config = dict(
    n_layer=9,
    d_model=192,
    n_head=6,
    n_kv_head=6,
    head_dim=32,
    d_mlp=768,
    vocab_size=2137,
    activation='swiglu',
    norm='rmsnorm',
    norm_place='out',
    norm_eps=1e-06,
    positions='rope',
    rope_base=1020.0,
    rope_fraction=0.5,
    qk_norm=True,
    attn_scale=0.2,
    bias='none',
    tie_embeddings=False,
    parallel_block=False,
    extras=['local attention windows', 'value embeddings', 'skips across layers', 'LayerScale'],
    init='uniform',
    init_std_qkv=0.0302,
    init_std_o=0.00712,
    init_std_up=0.0302,
    init_std_down=0.00356,
    optimizer='muon',
    lr=0.0114,
    lr_mult_up=1.25,
    beta1=0.93,
    lr_head=0.00568,
    warmup_steps=0,
    schedule='cos',
    final_lr_fraction=0.0,
    batch_tokens=[32768, 65536, 131072],
    seq_len=512,
    doc_mask=True,
    train_tokens=429900000,
    steps=6607,
    dataset='wikipedia_en',
)
Each number is 128 + 32 x the weight over its row's rms, rounded and kept within 0 to 255. Layers, rows and columns count from 0. Numbers have three digits each. The size before them is the row's rms in percent of the matrix's.

# k: layer 4 attention key, 192x192, rms 0.0837, rows 93-127, columns 0-95
# q: layer 4 attention query, 192x192, rms 0.0874, rows 94-127, columns 0-95
# v: layer 4 attention value, 192x192, rms 0.082, rows 64-98, columns 0-95
# o: layer 4 attention output (transposed), 192x192, rms 0.164, rows 64-97, columns 0-95
k93 126:130115123130143152174146100150127151133134131129145091098161112073151150137133132132141126109165144125093105032207148068130102127156079199170089167146125076128141133086144102210136086179097135126116167123136106153139151155084107139088172068138147100134137080153105099106136163198146126124
q94 141:136139083127105130179112158156068131120155084094090121138117177125137079133157122170074109085173107096139102107099056125172145114153115142130160143104160164141114174100136185086115078097097145176131147132161131116063163096106140086071172118094133116157148153119138157139170078151163095118
k94 118:146124102135096153152121157150084125116146082100082121141106187123144080128167123160075114086177104100133100099118057135168149116158113134135163133098166159146107176102137188084117083092099146175138150142156130110071159092120138107071166123098142108149162149126126129150160065152166107133
q95 138:132144086098155125180166141178144141111100101186171150184157130153094107124090165203209133107153098106138202098039121177085089138132192178128122154138142110082108106114098144109106078061137147120181121108098088159087166135130106112098121080137109148151058132097143146123126166090143163170
k95 126:153107128121151162111190133155182130127075108193159156168128159127106109115077142182193158111166100106123216087087139194065096130140182156132131141143150100094096111122094140102091101049143150133210130100090079154085154118142112152119096100145110135151091121095116059142112135098152175196
v64 085:132127197130135109073079135093200150128103089158143165152196132112125156138125124112158179117159123149116117160172123094163070107170111129171177072070145108154164113117160124110124141148124099135129146110154186147141200082112112101123126132111184139131126167161181066171135108093148137196
o64 084:135152071147072138190133133125114115210148166155170180155078176147118096149114069101116135111194195117151094112113126129111123163138104115113155184099090148123062115169141152088095108122094143103073132084118126105122047164132167083157142191139095103071177106093057163122152161124122157079
v65 125:155087213168120137070130101103232203138113143171128131113111168101125156157115095080108102185097057098077117117198115164124169081106084130113145101122134131161122097136147122120131153081143105139149154153144114155111099136112147165175099154169161140105145110151114052120092118155165160216
o65 142:133132081094084094113102133140090036155140152111109133125117183139126094155181142130111145071137195148201145110076146109099151179128199107123108090113140117160059117090182132141130132209149101121127123108153178097165126117141149196099135222160109065133149146153175122182139130108118131101
v66 093:099160245167108205073123150072212164135116110119145120101082171138168147134094132122071110126083156114127117119137174141154143110135122097100122166093130140184184137123098161127077142114117191174177130112116129089125153140140125109128110158124117095122171119146084062114086124048172154199
o66 111:164048000079082071115136192121047045158117124123121131168119149114155127168157121192119181074147151190118159163100080138135158133128160131122103082066124118092103123107153124142162124159144120125071137106116149127156103162097139167133141139155149116087146165129162138186145167195147104130
v67 085:092202119135101188154114150155113133134102132101151206132128100114092088104131154166124070145129129169149168085113129138158123126158115089137071166105115146186123117100128169108119144119154188143231134104129093102157054094132127108122174124108116098094110178105145089146145150111106125028
o67 095:107126101105143114124127134143092146118111138168113046108089143122158169135147087154111179135116156061055081148110132117145169102103142104085119129125176094053143107157101109188104091110120183135085153124123137147122179179107112165103101105121178158141139114190116100135131081164149083195
v68 090:067203120173105174127108077143160160158127142130064146144140139149121145100164153138168120155164136078152087108104163125111100130063118116170100093097133116153145094152189142126065124116134053187111129130108099183103137141160133194150078123140133094152113165136153171148146109155167139115
o68 090:180086200133100100123129133109121097157167153094128088120149124121143166114128122140081160141098146183121170187122134110114162099096136102210139161174144110066111088091080088163119138165111129100134113069139176068128119152125172122133095245184141118102115134099108090122109166202122150174
v69 111:044201058078126058162078151138039127085134139116128151120191109125106124115149119120148043100080156160136126117083127096145086127152108153119106152098099176132153086121132112098147068105118061144109135112164178152136117156077084050078127140105155152111075190121175217110153175090142134075
o69 125:117175243174163139118135105110160224087153121138111121081123073141157157105088151176144174180167178091093103138179142141125142139135100141112154177123155145089175117149076146150099113118146190132130120116133040124104141165114126138140117088110128184147117106099100146090159119138104140139
v70 095:113107080127064134195076143140023100114124101120142134157101102197117087175076132161134047133144184124124139117102149113113152152140087160130111106145133121149134156125121129151139122185143106155148060156140089136141123109188101081053143121055118129184124121112128155066119167084099096100
o70 099:128130141165165175099176110108176177124095094129169144102127093087139168079088100169174147158089086144135125154155139132117161135153151131084138163143139146092178087115085141071118159123156181143086173154109120184123118172083096117173094056119152133094070099060105142087139161152139127103
v71 093:120145129170122048149106120127162188068162141121150158148111084139142138161130098165166164133086152096171106117110118097148149143099127110151129139165100185124158150105162135141135151090132124108088151119195151141104151073147117105147155104135146131150125188095131203125166179176150205164
o71 098:107153180162142159132148064102173171121086074131076150163154086131106137082097172112124083163086106189039084162136174108103152108165087129108114103110143143120126117180080172138113166175086121110145107122151106099129121166125156105136108119132106134079135096106123129114077117100135134114
v72 083:148135061190157108165126151084104035142132111115084063083109125148198085092155103115160091118128145114124134143215130147135168136110124153150150112139121120116143146095128116135117181106141111095198098118114091109088126145103086206115089139124138162147110177087147107081135104131125085104
o72 086:132088094038080158153101135128096125147068132094118162118128121159090140155088121118097159096188167150177080110142159139157098149159149117157125121144153114058177121087135080158109038103117122144074067180130114172188165132140080061114103152102110139134142105059138165224112118107092109155
v73 086:069155191161150134103130146100126216110089090154125132149116186136140121051112074094109135159096149115090155123202165153161120172086163082109103152115143160149097115147079102078087127091154070107120154177120110105128080096158110136118105134109074114167242151098108101147156116163202131172
o73 100:185106103074078100126108118158117039177167181172113131162132130162135134175133161161141126070161139173118114133073118096073185094136123136103135139115144096122072110092147095148138104146113117104181088073126144081101152163162165129145096231154125108137136141087157107150098083115137175091
v74 087:156164051051112118181095144156019121117113151099166074160122118179156115089143175113093114135144101147155149110110148135163106108138154162090074143126072132120159153109090111095124069192145195103117218136129141089124176088151123069153164130071170158168146120154121223134142143133054113100
o74 097:075169205147174172090137138140205186102111118193098149129139124093104115095083108134194118153083110100090133128150067073129128135113140137115158164113145138072152084165113203165136149058127143129123118122198096152107123146140109180150109028115102142134097124148063116116143108143139149151
v75 108:094107120099109128201088182151000074132132110152154083121155128143115111150168116158155125099115150176133133126128139161109050144154115115120104154102153161080167164081091119119144133187132172116157123136153085159117115141135143083070211104055139117132146140109141226085114104068089115045
o75 105:136173098135187145162151110151197201117155118138101156096116099105162137074075117108142090177123074070135130175145149089147118081150122154120176133131102161150149098162139170152134115097088173156127171120052121172120179123095093125162127072117161212186103125111109127090202137198143095116
v76 101:097164045090132060227088122130104131134143110115100151155170121132088095102106185189100120114176178173132056122059089144189115113108153147109169121124119166111157096157076120133141116123129108108112113165138136144155119147133138085088119137112136132119082151114135190129182162157115123073
o76 111:127158242169165132074186086126152195090151125147160088115082072161106176108124145117155140184093101095094131084152133105075118155125066112149153154130143141112156136089108114095112111114120150130151137098136075121141108079108124081138107089099137187143120107172089134155117114130123134156
v77 087:125181103123107135045164122100184129136135136126111150100148099094144219090115121116137126067093084098164117055119185104145110149090091103119112104121127152136102096141077119157111175099182081124107088177208139154125130187142162111163140070167130150167135167076079074094170114105133125169
o77 090:103074146141100136163128142083125121120064129144135088164130142193131120132118183166109126145145174176149135164155146122158174109121179129175060129130083137139115148162123111142146129171124126118177133124056124107093145127104137131148096170118137091128147131164127124135106124139163089169
v78 083:159103110093078144116142161188123151060135153156059145155137157092121176066139118123113127203114133110087139137156114116101134150124087142155114171115135141136148118205109121161134106126117068110175104158072096113142123080112065100143103117181168085157163070167081158191074121152147159121
o78 098:141114123145108130097091171086153070125132091124156138106151165147153045122189178117077112100095121139146105093100096092097177164114187125074077122169155103128100110081171159133097152120156089132105115136203163119186141127154131203076083112134123127096121145157183175120095163115125177062
v79 084:084100115190154155117130092118133148131100159105119187088103100104167130164110127079117117104146107199110188135168154086148190053097123168165189088167215155164074109109159097137147166123116124120133165127089138103122136106119153162215149152191073121136109108169074084126110111130127100124
o79 092:170133111098082075115118123126098061124162130140101115150174189104077090093157138154115087121119136123125135103090106140152087105188128082085110102140117080121112194108126150164125106125166131126090080082181164125131161127199129140072141113132165117112096150077102152144090134078135102120
v80 091:099021103114123192198149135135152078155167147111121118150093176140127127132152130083184090165161157089058164079166091124154105133174120147132126125146113067134106222089175175152120132096125075096199153133110117101134130091068112124106143141067114142150085131167139175089118108137100159123
o80 096:159157108102081133104126150132112085121162177082090163098143156121110074150159177143083124107112113124177124159125151115120175106085170067140159141154127116087109097150107141177143130174122088147126130125116137152174123138174095146106161086130129119115121135126137097144097123139103119148
v81 080:151159121119171078130160136103165159157124149133190186152158096145137169106110106086191140108081092106065119100133188176161160077122070149118131126104152123125103090144126177119184058123118114097102103180146086101063157096134091119156080106129130128146090163136184146128143134127060126092
o81 081:139147165119087210109133111111133089177172143170092144190074151172140098143117141129087142126162135119153139109157071084148105202150154117164123144145117156173186101146124098138097161154173091120111125107113112101169115152154155090092116129120074112100135103065134122134129101165168206168
v82 104:064184137127149034160130150125121190132166115103151171120133118214101172114126168132130085113128133076197161155066146098164081136108130173155147118123101166092104149122151111141148111144105197109104131097156172136136126107148132093135167117163109080126130106143180232173128161126110094125
o82 132:137155210127176186116183051104123228114161101154119121114124072098130184104082112138190148182155116182048099115148118103101113125106087097126177149132134126141179105153084109111108159073129163126122136146142074122088100122104138086113121073053143186109110144075075122075190123140119152131
v83 089:164124189140118134134122136147142089151129121115117148127212178161158158117201123156132143131158127100146068140130076120181133096139158127154145076161172157149067123184199122158092117112124102100154154138119195099121138145073128128099138168115164112135125078138158087126160150109123107109
o83 094:167133072122082144132064105141086112119094143096133134135015145092111061118106126116073110105101175077100132149120126162112131112094133134116179121087097120128123074088106147105128146204080125133091081066108131147171087158210113162149158123140160187170124130187164166132087122133110174033
v84 091:126189146048114091106102089103150202130114077150121110102097194150177131109169100160164132135072120101139143109159073120125109108095139141146144144110111127172124124153135122121082174141132143120078102144132113161137122161140066178118114098171184074125132093174127058162166086140118158220
o84 096:151071103143125132190183186147135076148181149135163156191147142135100164128107124104095166091133121173116103130109162160132116138143133098067112133100148140168148144067163163131112111179175119108148167071107144089140104078122158152107089200143041140127135151128130162172106134117150141123
v85 124:139091034044177140255089145161091075151156069160145097149147096134135066144132131151142110097135132098148093156122160092150099148121178157138131152122104181107150097067130139138171102146125125112142133108150151145126154122122130079127150135110141167139107134136190213107171154119122145055
o85 145:083168214199147133086177080116169211100104164099121145089127075156099154068070130112147148200108093103123101142147076117092103142087116160142113124172136150118166105159054107117084131112149152153114128201117072171107127132104087085121121046102167138138095115151099167107126116168082124150
v86 082:171096002148068145185101175151067081137204120185114117072155061134138145141171122138139133112110159151130121142097052089126115110138128151122116125071156123117133097109086160150128092105160088129144133160128167157150117180068132197139143171096152110094104146152139133060104173061161107067
o86 087:078146204122150126096124093084124202111079095082137124078130108132148121124128117116075128168102107112130114183151173133118104137134175156092168169136139148114139108108101125169158104096105180150082115129062086157112113087145085086140101095131100217144123101129126132153147096159101096137
v87 088:121136119063116175094070131207138159103122154132127197078129084157157110098068212098115146094125105148104173123159138084113200134091133129114056096147136141099104114106153133138138156098134146126125133090135113120081090098155151089156108072147105114099175130123081063124108133135152144133
o87 093:148126146178115079093149127146145056067092120152109130158146149084096111169153135138055107104125127140149101099083123172168137098130135115132119148141150093053135120129089131099175149148121096115120140140198159120124115119104150154147146151169152050129115158082126223136124116032130129166
v88 093:165231121104093122141160157132134201108173064168143125089148174144073149142134168068176146135132100104126142153114108145186143130075080097096172152087118186138139086149160098104141148116113166136075105129144136147128156173125172132161159161170134127145118165142155108097195164111089143169
o88 099:083135198146192196137177150085147186181126155129105113118130086117153194097102084153151091180122138158068111139136091120146095084112198118139106118095148108125173152145067157144088111103127169104212151068107089114134092113117152103138135133126098183127123109115137122146099130160162118153
v89 090:200199170164166111170173129092115147165136154147139094104112130106175144120119175125092134112105123154110115143179082093079149149132189133172124128133130179090174118074127107143141152177164117139095122139162126116120158102125111139143160126135163123136109106172104133146156168113100142093
o89 090:077090091093099135122091140146091073126086132147133157172127136179104095115151058153173114142151075103127122102094129059115122122072119107109158141187112113087110115116077188137171100074131125131129088196142171114136089139169143161118052158115122168131081179132121160165080111110147155099
v90 087:142170199146127143155097071150163155137139113167155136126118092182199098111150131051104130120144114080088128108135075139148132111058118142160130160152120103108159093073090146118120164138137113132152094108093123140172167066106121149118162123149121028152101097123144054100128166102137162170
o90 095:145108109092063088111151144110129076136140184079126148081111173108058106144113178106069161100089159168145119107119171065170156129163150161174113106127128135171137162080172160136119151148147132119101202119161149112141110157176149146114145188142120188098127153140120122162142100078079157128
v91 085:134074091135082154123115130147154079087079159128070115135154105135115108151129136080128155163147088110122127102156117128139137147139087111133137136067184121097089094133120183124089100157111059111134133122186111181107083112160120124085127139049147118149113075137152124041112120120152131152
o91 090:135153175156131101115111031142123116080105112082109169082120186180157091124146132151159123116125170091203158111139150131113161110128165190087111137192134120171124090096156088152196153172134171124141116128075160095170159137141135155132143166168081129113171147120036139148139170122038120070
v92 093:144106048117177109068152139052138076147138132139140115117036161150126056080120082135139098116110161096066142137137134127127117161180132131110139161080156130112094143180141134153172147111122138094187117127102101090116092098156112097124129080124134127140080089123099099176119073159159143117
o92 097:162076094086098184126089137192083099108051123103152143175151128091136167185155079079133137091140153143173108107080133169121168104073175094069087082145111067146103143083157152128102094109147116138129133163122169161175129140114106161106189072151099099106183160119146118121045192066127144127
v93 089:126065155208173086162141207112094156134092114085169103126146103160147096065127157195113066154115158112158129168145169123101138133173121094132103130111109141094141164061129163088117093145081094127118057126145097129197143107102151088090151103095151171103151136073100128133126161032119125078
o93 092:159122086062136130175094068114112097152183113154054078090148133117113172147103078115117130127170133175108121125083108127139173137116088114090085142108155116180105146175116102114152140135132127128110126100041148138102086135054125158153115149143141128080064160172188148094118063216144147072
v94 083:082146099164161153183125106129064079155145154065159136106134160171105078122119129176079094106091139107134167162075111138148146132113109141093110133139125114186107136136089087175118066179144104090163130141137128134169129087137137140116115138135121142107159182161128196043104162122145124125
o94 080:100148142125160132128101131110153166113123104127084102166126091085096167147138173170149066160133073125116121166165122121086101077177099062126137146050123140146108148141119148060152138101146164142124103081057086159093067176103087144108138053094140112176114091088094073150163099198090118078
v95 084:127155134085131176164113148086143163158093170106098193099050155112173100138101199131121130101131107157143134145125133139074145097110137124190100135137078107156067085225178160143089146096109109117138109130171110152119104172115133157080047157102145147135108157120079230170144121134136088055
o95 093:128113122136088108101126137135104098154121095148143141090144123144117136139156073133144177152145180191128103125137151130210130124172136094075137131119164121160152125057106070101188107120094184117093096101094134087146176105155152109150172103103091098132123147136213092105087127106073151156
q96 066:089118095110209119196140090105097189200197136145155190139098120106102115141157166120146145076117135164146116147123119205082120084140154129107103101113056169095074097090098081158115128125122116056111181115131178174119155084155094101131125098118146142079170146122068176145181135103155112180
k96 072:108175153169212121142088110135078144111176144133135152155113158182132136192179133119120134128062125137124147130172152144076116141070138127158095091126143148116129109084127106141148155188158077098152157181125120147131120137154072110092130141166074191116152113121147129217182139126166089112
q97 064:108112066102148099151115135110166149156132178177172118136144108168074109112077160124194124134154086120119140141118128104124103106096116093119093134074126153156122091081116167119074133105143162100110095149132150107077137147155131081147093082145162129082135135087123121126141094115114068166
k97 073:102075149127123159202158160142149161104145133153118098123142094112099113121126136128120088096153146100135102096053085076098036179164089102122151124155149108109170163128164175122137121078123112170176160117118124112089109064133150140155144149127153103124119079125129128137140098131206133117
q98 086:124167164148148115129152138117122170164197112119116138116152105090172088165156155177069140113147144150110069129155120129136064105185130148141125113051108152182136165158051122106138104151143151151133104116146112094187123130141104173191134128118116161095206119088150151158180095135133079125
k98 075:113135066161160158183120205163102164157140109098157144150157170164104082140085176122162185100141152170110131181103177078128115091091172109081156152070131160108083143134118134100120094093137136160159139115150136136186094147206075146106164194071113119146181130113121149176181107117129184125
q99 073:109139079096134154089147062155125141132127161119139059179112122150114159092123057093136145146167114146110112105127119095138163124156176092125081110152123126100108077070155079059127204117106098119097125133150073113118180101120137123086161123090121076083152096108131138124150128173152060161
k99 062:103113149103115077171156152158143167146121095108113165091134119156117146123123135097114166137088142119133109142168124162084135163122098127118085098128100155159158165179165143122188105034169120140120113125118140103117135123179164065137150137114068080091173162126081190120139095131097108167
q100 085:171100150100161120175166078115219124126087111152086164159097135122052168168162116141129140169107105173057075167134111147139141141105113117128080118162163060110104110181229165131165143125176162132129117131125113159051164162125108163210138163171113125144168100115129114181130138113115152069
k100 072:132176164112123152111105107154162135100063145161076168164120085166154168159113083134116165128131138128103120174165163109103151140119128079173113179162138090164154048144114132182130067074146130108113148111153119163160145137146146119152159111182099100077097144093168164144128107129134110139
q101 077:080132064151190083148127130124119143114112079139144152096121125145096080117174173056092158099122099125144139160140182112131168164164082114115120120083136136115099090109110122162098196135155129146106137174124143102113158117164073148160127127128102078019169096178101141105191186184138111168
k101 078:147087143133090172120049135114118143115103132147147147176154126157131117171101163070139168099142038090133102139122140120131133152101099099162109144110138108079140096150085153133160173097189088124154180114110111136092136080132121173106165051107044137126131124155103183136146117138151120151
q102 079:152128122116072140097124020125154138094090162066050177168147090105136178076114074140126156190161112144107205126127105121236187153133094118129095096146131154166078106125163089103138125129148066131134154143123115128135157138080155082115125121126122069142101071099058149142106121094156115143
k102 079:090157159182131110070167058103143189139146154128089090087091089121128179158097121134151164208139084170170131084222146145123111122134145111183155115130110113169125109129152134072111082123121115111116106147122151123092167109105165148154087116175136133108080160154102030159093163121095103120
q103 094:108120078102046133092131117152091066091127142106137054084106138146128106104063115113148080088134106151111080102156136171174149055112165109121135161113133177100087092118077066126091111144059131154167170100113101195161113163155134140072158150078146139129105178168158126135096135094133131136
k103 080:110152135111152106112100076092098038059113148093125103167130124126090143112113154156092099125068137150109135049151146138103142123170124169094132136150125108156181199104154101128148115188146121112144115153141157109139122115133077145083091138099205134091076142145143147099134182107176142128
q104 086:139094138097115150167099090173120086089143137155117145161151121107122180122123170143141152108081131072153124150128148166097125133144111141140142115064122177094139153083056092100066091152153208112118097104173158157144153092120138132112164205089111200119124168116140102149129142124165161127
k104 079:155102054091121190147103106128058054109130098105109170116152082172125152140100131086180191122095168204066166151090151086128154116059205160108138146114103126107132138124106130195125110120124071139144156132165178160120154106163132120134160123111111158116156133100146151167145115114107104053
q105 089:116169131122113085159111217137096165162141104136111122083155172121132078196183175175164155105112177162077132190119130154112094147111129136137101155107158128158166159147079166139159106154144137107068129144192145107150101111159149157172105109136098148140194142081121156068132120114067114159
k105 098:175120152149112195145112212133163105160106163161122147165211094161116122166057122107124138097139078122130113104175193135084130097148102124123117085140110076088101154132150104139130181076203163131159130123190106131182154111056163137159102149080089123146168141153129149111118136148147224140
q106 089:121101145144110136130083078165107131180138095117167128123148170162169062161164147101154167133147049127111186173114082130144181120111099131139107136163139080124070134111174139146149112134124177155169098082123098116076192111112134174110139136153058172160108149092113190172125151120144091082
k106 106:166115121152105099107143147163097106169124092180150130179188104179120089090099104118126109059111073106148105133128189123071083137198105108113103134118168098155115157168124152200081138124164115140172125100167099091162167080092111111110156155118066141086171098153103182157152120199133152127
q107 096:125136114207129088156122059114179188116094075169172157109116142115149121134137155151102147120170101155081159171109103124078161138102072108122082129107160096156146068153161168127145144083139088162133154136118091100109159169099121124121094124115063124169148133093094162137148088083094116086
k107 083:141192146203105128124096137188161174116051096154132180173091186154078108132113100120132132162128126117163105151150152127147052080113111120171117143098099176152121097160110137124112168089126178153165107123154108128128098129109087157109127098106076152146158143159060110148110111136097117131
q108 090:119113103088071143106155107078198118129121173164160154136169087160156152074154114141117215055139144132114150122136086165170149111141136122124110113216042149091105023137168156142109168118124113127162123125157131114130140082162112142104143089089107164165133118119107162095125180194158107149
k108 094:123123162165130099060158080166141110145112182132149186121108064175149086119125104191088137113126102177197128101119150145054107171168153104104094145150132167053167127175111123135112168132155032112112139152131090133133127141077099103097160129174138109128144173176141145159131063133109145141
q109 091:088167111132040173134088209080113101164134145160190161133101118181117070180090109114102149045153064188160100110150112101142126103143142095139201114149133085133109087154141127167122139120093122132098157169129143135158121100129122119136107101126094132106133132113119099127119155153206155089
k109 104:150127117142093178163045120171073048088182112148168123136161150149177084165151146127106116143146081086115136141066107176119128150139152138144067118144118117172126071099131117128089144158114173165125125191102178084210100153139087135121134133176172115117144175141153098118133169133133089102
q110 101:185164144162097132155115204129086162142191098151179129147128118127090095095149184130160130127135108115149133135108130145132088142150071096123121149107121199102165089149095131066152089142148200184084105099112174083149171172171171113113149119115147092102097143098113178117157125110120174144
k110 101:094176139131146166203097107125101142102120076142172124176108143122103119069131183162125127108129215146113076112143104094106128130114112144126153144075102132050213166109013158125116113129068154149107145130142136155185103108163087117138104108107107089145152124139124180137165165104113177135
q111 095:072161104138110165208119160152103110133048137121151148133074127119127104129109125107153119079121094145133142115151115126156177152210151148172147105129096118103168116152161129129119092128164182122157104188115118125224125083158109158206134129074096154147118155114116148101135120136139107073
k111 107:185122146083092134188118116148129130122128122126179138121147100137065133169175147091172101159178108157148095157112101183181092087190127100143149091138157151184131105169194141157167145099084151152120161112116163106142166159172184186134102155134118158157115133116209132119132159109113118153
q112 100:135142094106180134168191080140200153131095109115121080166133138094154113103093141163059102119121013124139067082117170124084177167126117107145146127095125181083088106082166131120090088095143143186194108116094129157125116140149146133120091119132145096134123098133142137125083197109113158088
k112 105:117146134181167100153103142092130150112151175145105092185155154142071135157084108057102086174111101119106160133191109075131168113077153189065112080117173160111165188129128155064131087126175128121162128117126190166085153071145112141153152117138108112131152159127128114056188143100123154124
q113 104:111132086102128176207146143139078085127082130139138111107086166117145139211133116105115146101108186165140123193130099112194138126130166136113155139064096142144160103125198115149115159109100143089164134134134075079184189111130046084113118155119141123165126101086122123184097095129108192109
k113 111:125131152107129142163121094133137151138119111172160108158107134144097116106141098117096160136106121158143133144129103177156066064143136121114147131088121163161108109165088154142100107055140180141097094114151057143152116206156144108179124148131186184114129159081129166149058077152118183204
q114 108:089193179151127082113114158111075123170163102180150145121138124085153140181118095131121180090160169100158062191159124151082122160161126088135119128098103114105187150112122094129091148123142123130120119129176119100163171141104056110127096051144148155100105132051143092159146040131109157165
k114 111:124210165090170084069113189104136173126110114126167130106048113089106135137142161058128134088127144128152116100187090168164101127153131102146133088177091086072163141131084145103118164081127213146118152105169082099167131154183128187112096078161146165087133157090178140131110078223092177181
q115 108:078124148076197128068173153121145104140145115128100165104134104104086149104162116192169172094121149109139133072134087086154122155145126150220169139106172162086142169152117120124117159138112134108118149164111185104127122097169152156175140096182144102121151121120115115103162147152059196217
k115 113:169089102070108079138063143124133060129141120105139094122149112145128123107138123128089142106155105138144104128074131122105127159151134131068115152139155078122124100095114140118110096174171062129161144065125152124102125088134094065114128165100095103135129051123093161102159082128149088070
q116 099:143138102116124117126141165099172179161140118126044099117155184106141138137138155194151073160148172125186089129168131148129197142144186090096173124100124162166190158110101149094123093160188108102080071112141205156179162104156086175129121158117120136133167121154108088126132126177157163141
k116 095:144035102174084091148189134089085077167093102123124158136080145141085133195119100101141084131110152161112076130093118139201190137090170090129160139150126174142131137141160115167152097141070106141141131099168131109147109065176123099147135092142093094138108103153116152111117131218158142104
q117 103:167120173130128116115142092150090112102124127101151131103172100131144116131121098122136108208101100120136133124172108110175129167148143120143165124164149115130123060148176105135081100172114164121119128062172106117085222142162117104150106152106072104186114105124142138139137133099178191154
k117 091:126113134110112165092185145118101081115054081179119136112132150155095096143156109131088039129152100113132106099100093170129107144099152140132136191113114120121145175098090050184158179108096099159102176159113127132140166124091113080130067171158090117100201093164147197155119115097132145142
q118 105:108155109085151162124099147157113147100077061141109141116129195150111130187103161155136107114115117177159162126090146133117101124083119102128068083107141159203164120191092143091083166125092134129089149142230123156163178195101140181166137114155093174123158147085144135092130089105143136142
k118 132:149148095131150194138182176132115146165050124134156148118067116145114151083144161197104117111158137134152157075134146131132078126126171137148144153146120143087174130129108165097126111134161144163164126165124125105184083118189155079124145154154132200150115110156080116115102126121096110167
q119 092:123091079081165074171108131120066161165123102127132063164096091107071154111105104184137062072092170100119106064134108122134109112150079105096169116113189178091128170136132110129176123105093092139187092140126131187113141092113137135170095158113118094118172157124134136131165097167147112069
k119 102:180087138104103059092141124156117154187128155137126111111179114107152117131164117101130093170177136161159077124080088152159152160084081107114160163118176132172119163139177156151070094104133112165128123133080128133092152146137185118124129127131121128167156157170178145120109104133113106148
q120 105:189061121121148137122169101163103116162178150196163142138167095171108150137095141134150166196112151110083131124100135107130182138100146116115129120157110138060122099060174137223114152122112106152129124107148156133135173105097144117106162166118207100108057210134173147140147126149128121162
k120 107:141148195103143117154162086161148180103159131082186151104164137118130166087178119138127104162136083068111097100101146175090133183103142129148143156078093073204106139089112116092120132133170133137153117063113059141082206168161101082133163109146187094076092140065107130132185096161159205113
q121 132:109078152162103106109152091143196113101107085051124137140120144118082099150111093074116111140107140136142175128128124158112144151133122115119120124193147140148131109158184170117141158145173091162118111101100101118068152069056120102146095115162076105113109103116114154150109095201160169132
k121 105:103098175155119130106134153144221085121087138153109163148164124099116159106109029115116121139070156089110131130110185097165199155132110100127100172126092129153164151120127117154065139117124032174161135145117104144138156130119113134073147118128129124124175136101139182202164137192112168103
q122 105:148107083097138112179158157133138128191144094135110128152121083134137130061117141138111110081171189142102078151156140173130126097141130167110129144152079131085121141076091152132101103144067171106159080154161132161185097094162074134117123111133161131118118075171119158095150171244139141134
k122 109:151156112137137115083134143170140181113145102120122076112092138157115119090124114171152133137137120138138135131108122129157151067123174156150143121123134168193124135227102120097092164110162109159134133184076116107194150188165155150108159103162129114098143151114079160149158139149086181185
q123 105:105191108103117214139150158173165095159099158136093159110160135116164190105137156169137079109128185123152161143090096131086065116173147153105116103110109144087102120184103140086107130139091202163136123124144148112115143125133134172128119178162188136157180145081134108145154182114136124144
k123 105:146102000188133129170154160104105050109035140126143156182094118138174143098101174097098119151139142149117119099117136108156108130094170123081103118095100066114148098129070136120136120127112125150096120193126208137205084127128097108137147152126174111054093140135163142126129109035091072103
q124 091:131094219152137134111152122090113104146128146118143140112137124117128141117200115160152112118164191194148075145076112084161141137148117040102097084146193124133116148199147112118175136127138109126151139167109125114186097095129163071138094152105085128102169067125174123080149131184157152128
k124 107:093145101139114139215100134078079124065121104073067086126159128116174110201085133165175126202104149154124159167112091118110128164113222165110055146113150095152140086086122111135142152113159095126083107138153144127130129147130103141139174126093186123154152129102151128105163182069152154143
q125 099:121128125102207133089098099173105141097156128129118103138133124120134091113126079120147066121086103095120195106125163160048123178106204139146132171110162151139103127135160105127149200118125109141157132143150174151153078096095045104082128131114190125105117136116128160124118147064154132135
k125 106:099120130144109124122166143094159193176121097112180124088105123140111153084081151152143145122137128142110104067082087155120109126140112155115126138150139158086122133150038150123105127131090120186174117100121187104159045177204142113114119160175105186108145158155129116078107130093129105168
q126 109:099126059074108173087131129100092082144120159120142118168131126126179129047209114095108081108098055099114173103152067134178123124093189119140172165134110139140071125129135121089135117129127074093151118165155095086184079125148105120086082181140113129083154139162124107105139134090111124152
k126 092:154066069051119185191102114123139135143138132138103094138144113098151150171132092109122172153146128174114051147138136138103133171116148095061143133125120117197088128082105105109144085137132033144186111094161134049128164139080106132141147117121183158191071109152136118136120113159106185162
q127 097:083162100163129190176158133130063143157091074098136128144101134155170123127114141118171087123159193149107131092088140176123093148156108150127139154061164052138100133184043146082081113116130124153119154033070141116201129118146117142104121098127134138169133153094106135122124128095103112160
k127 106:125128159147082148123151092109107161146179157071113141104068184105147102116124182180123079153080150137151114125173110123179091137136116140141114200126115123091169094109123138137115174157077069174077112171155145136133078098117097134145088084126160107125100141135148071130093164092174091136
v96 098:125098128152176098155111180159169061102141126171166119148150143078143129143143150130161134093123178100143037106156123091144080143162138135127134135129099105107117167172127084127122088105125158174111212158152145174152169170101120170091101135075139178153159145125163200077123137141142180097
o96 102:122159176127077162048098088151133122110114097072094124168152174115134135119152165172113125109163205126181255110132113121069101099128130168153145125128172110078147125103128124125161141151169136120110148070146168108108113074128142091132110134144094091091143193170163147136161137070114127056
v97 100:134182151104136113119104038150090220158132158141137128148117133125106158096144111109145129208134056101095116168151116149122155109139125126109135144102127125115126111149170177133099103117155139105169129162116126098137133163101099204153115128113139180155225149084143088116144123089151105125
o97 095:127133140160109168073106088123097153099064166125166142156098138103146068157122172146134071113099116126163129149154147167095095086138143142106049128190110129151140088092060078109097120168094099143149068154082125149186108121178101080104143104090153110093117097138170098087125159245178038155
v98 095:162103121150138175106082094181137121150131091170182149152156053098114088108115110081119122120152153150094176161086135154147123168110101132123145157066143137125110160157075118141159176076143209147141121102089180084157048051094098167112064095144150085105162096204106161147120125096144142136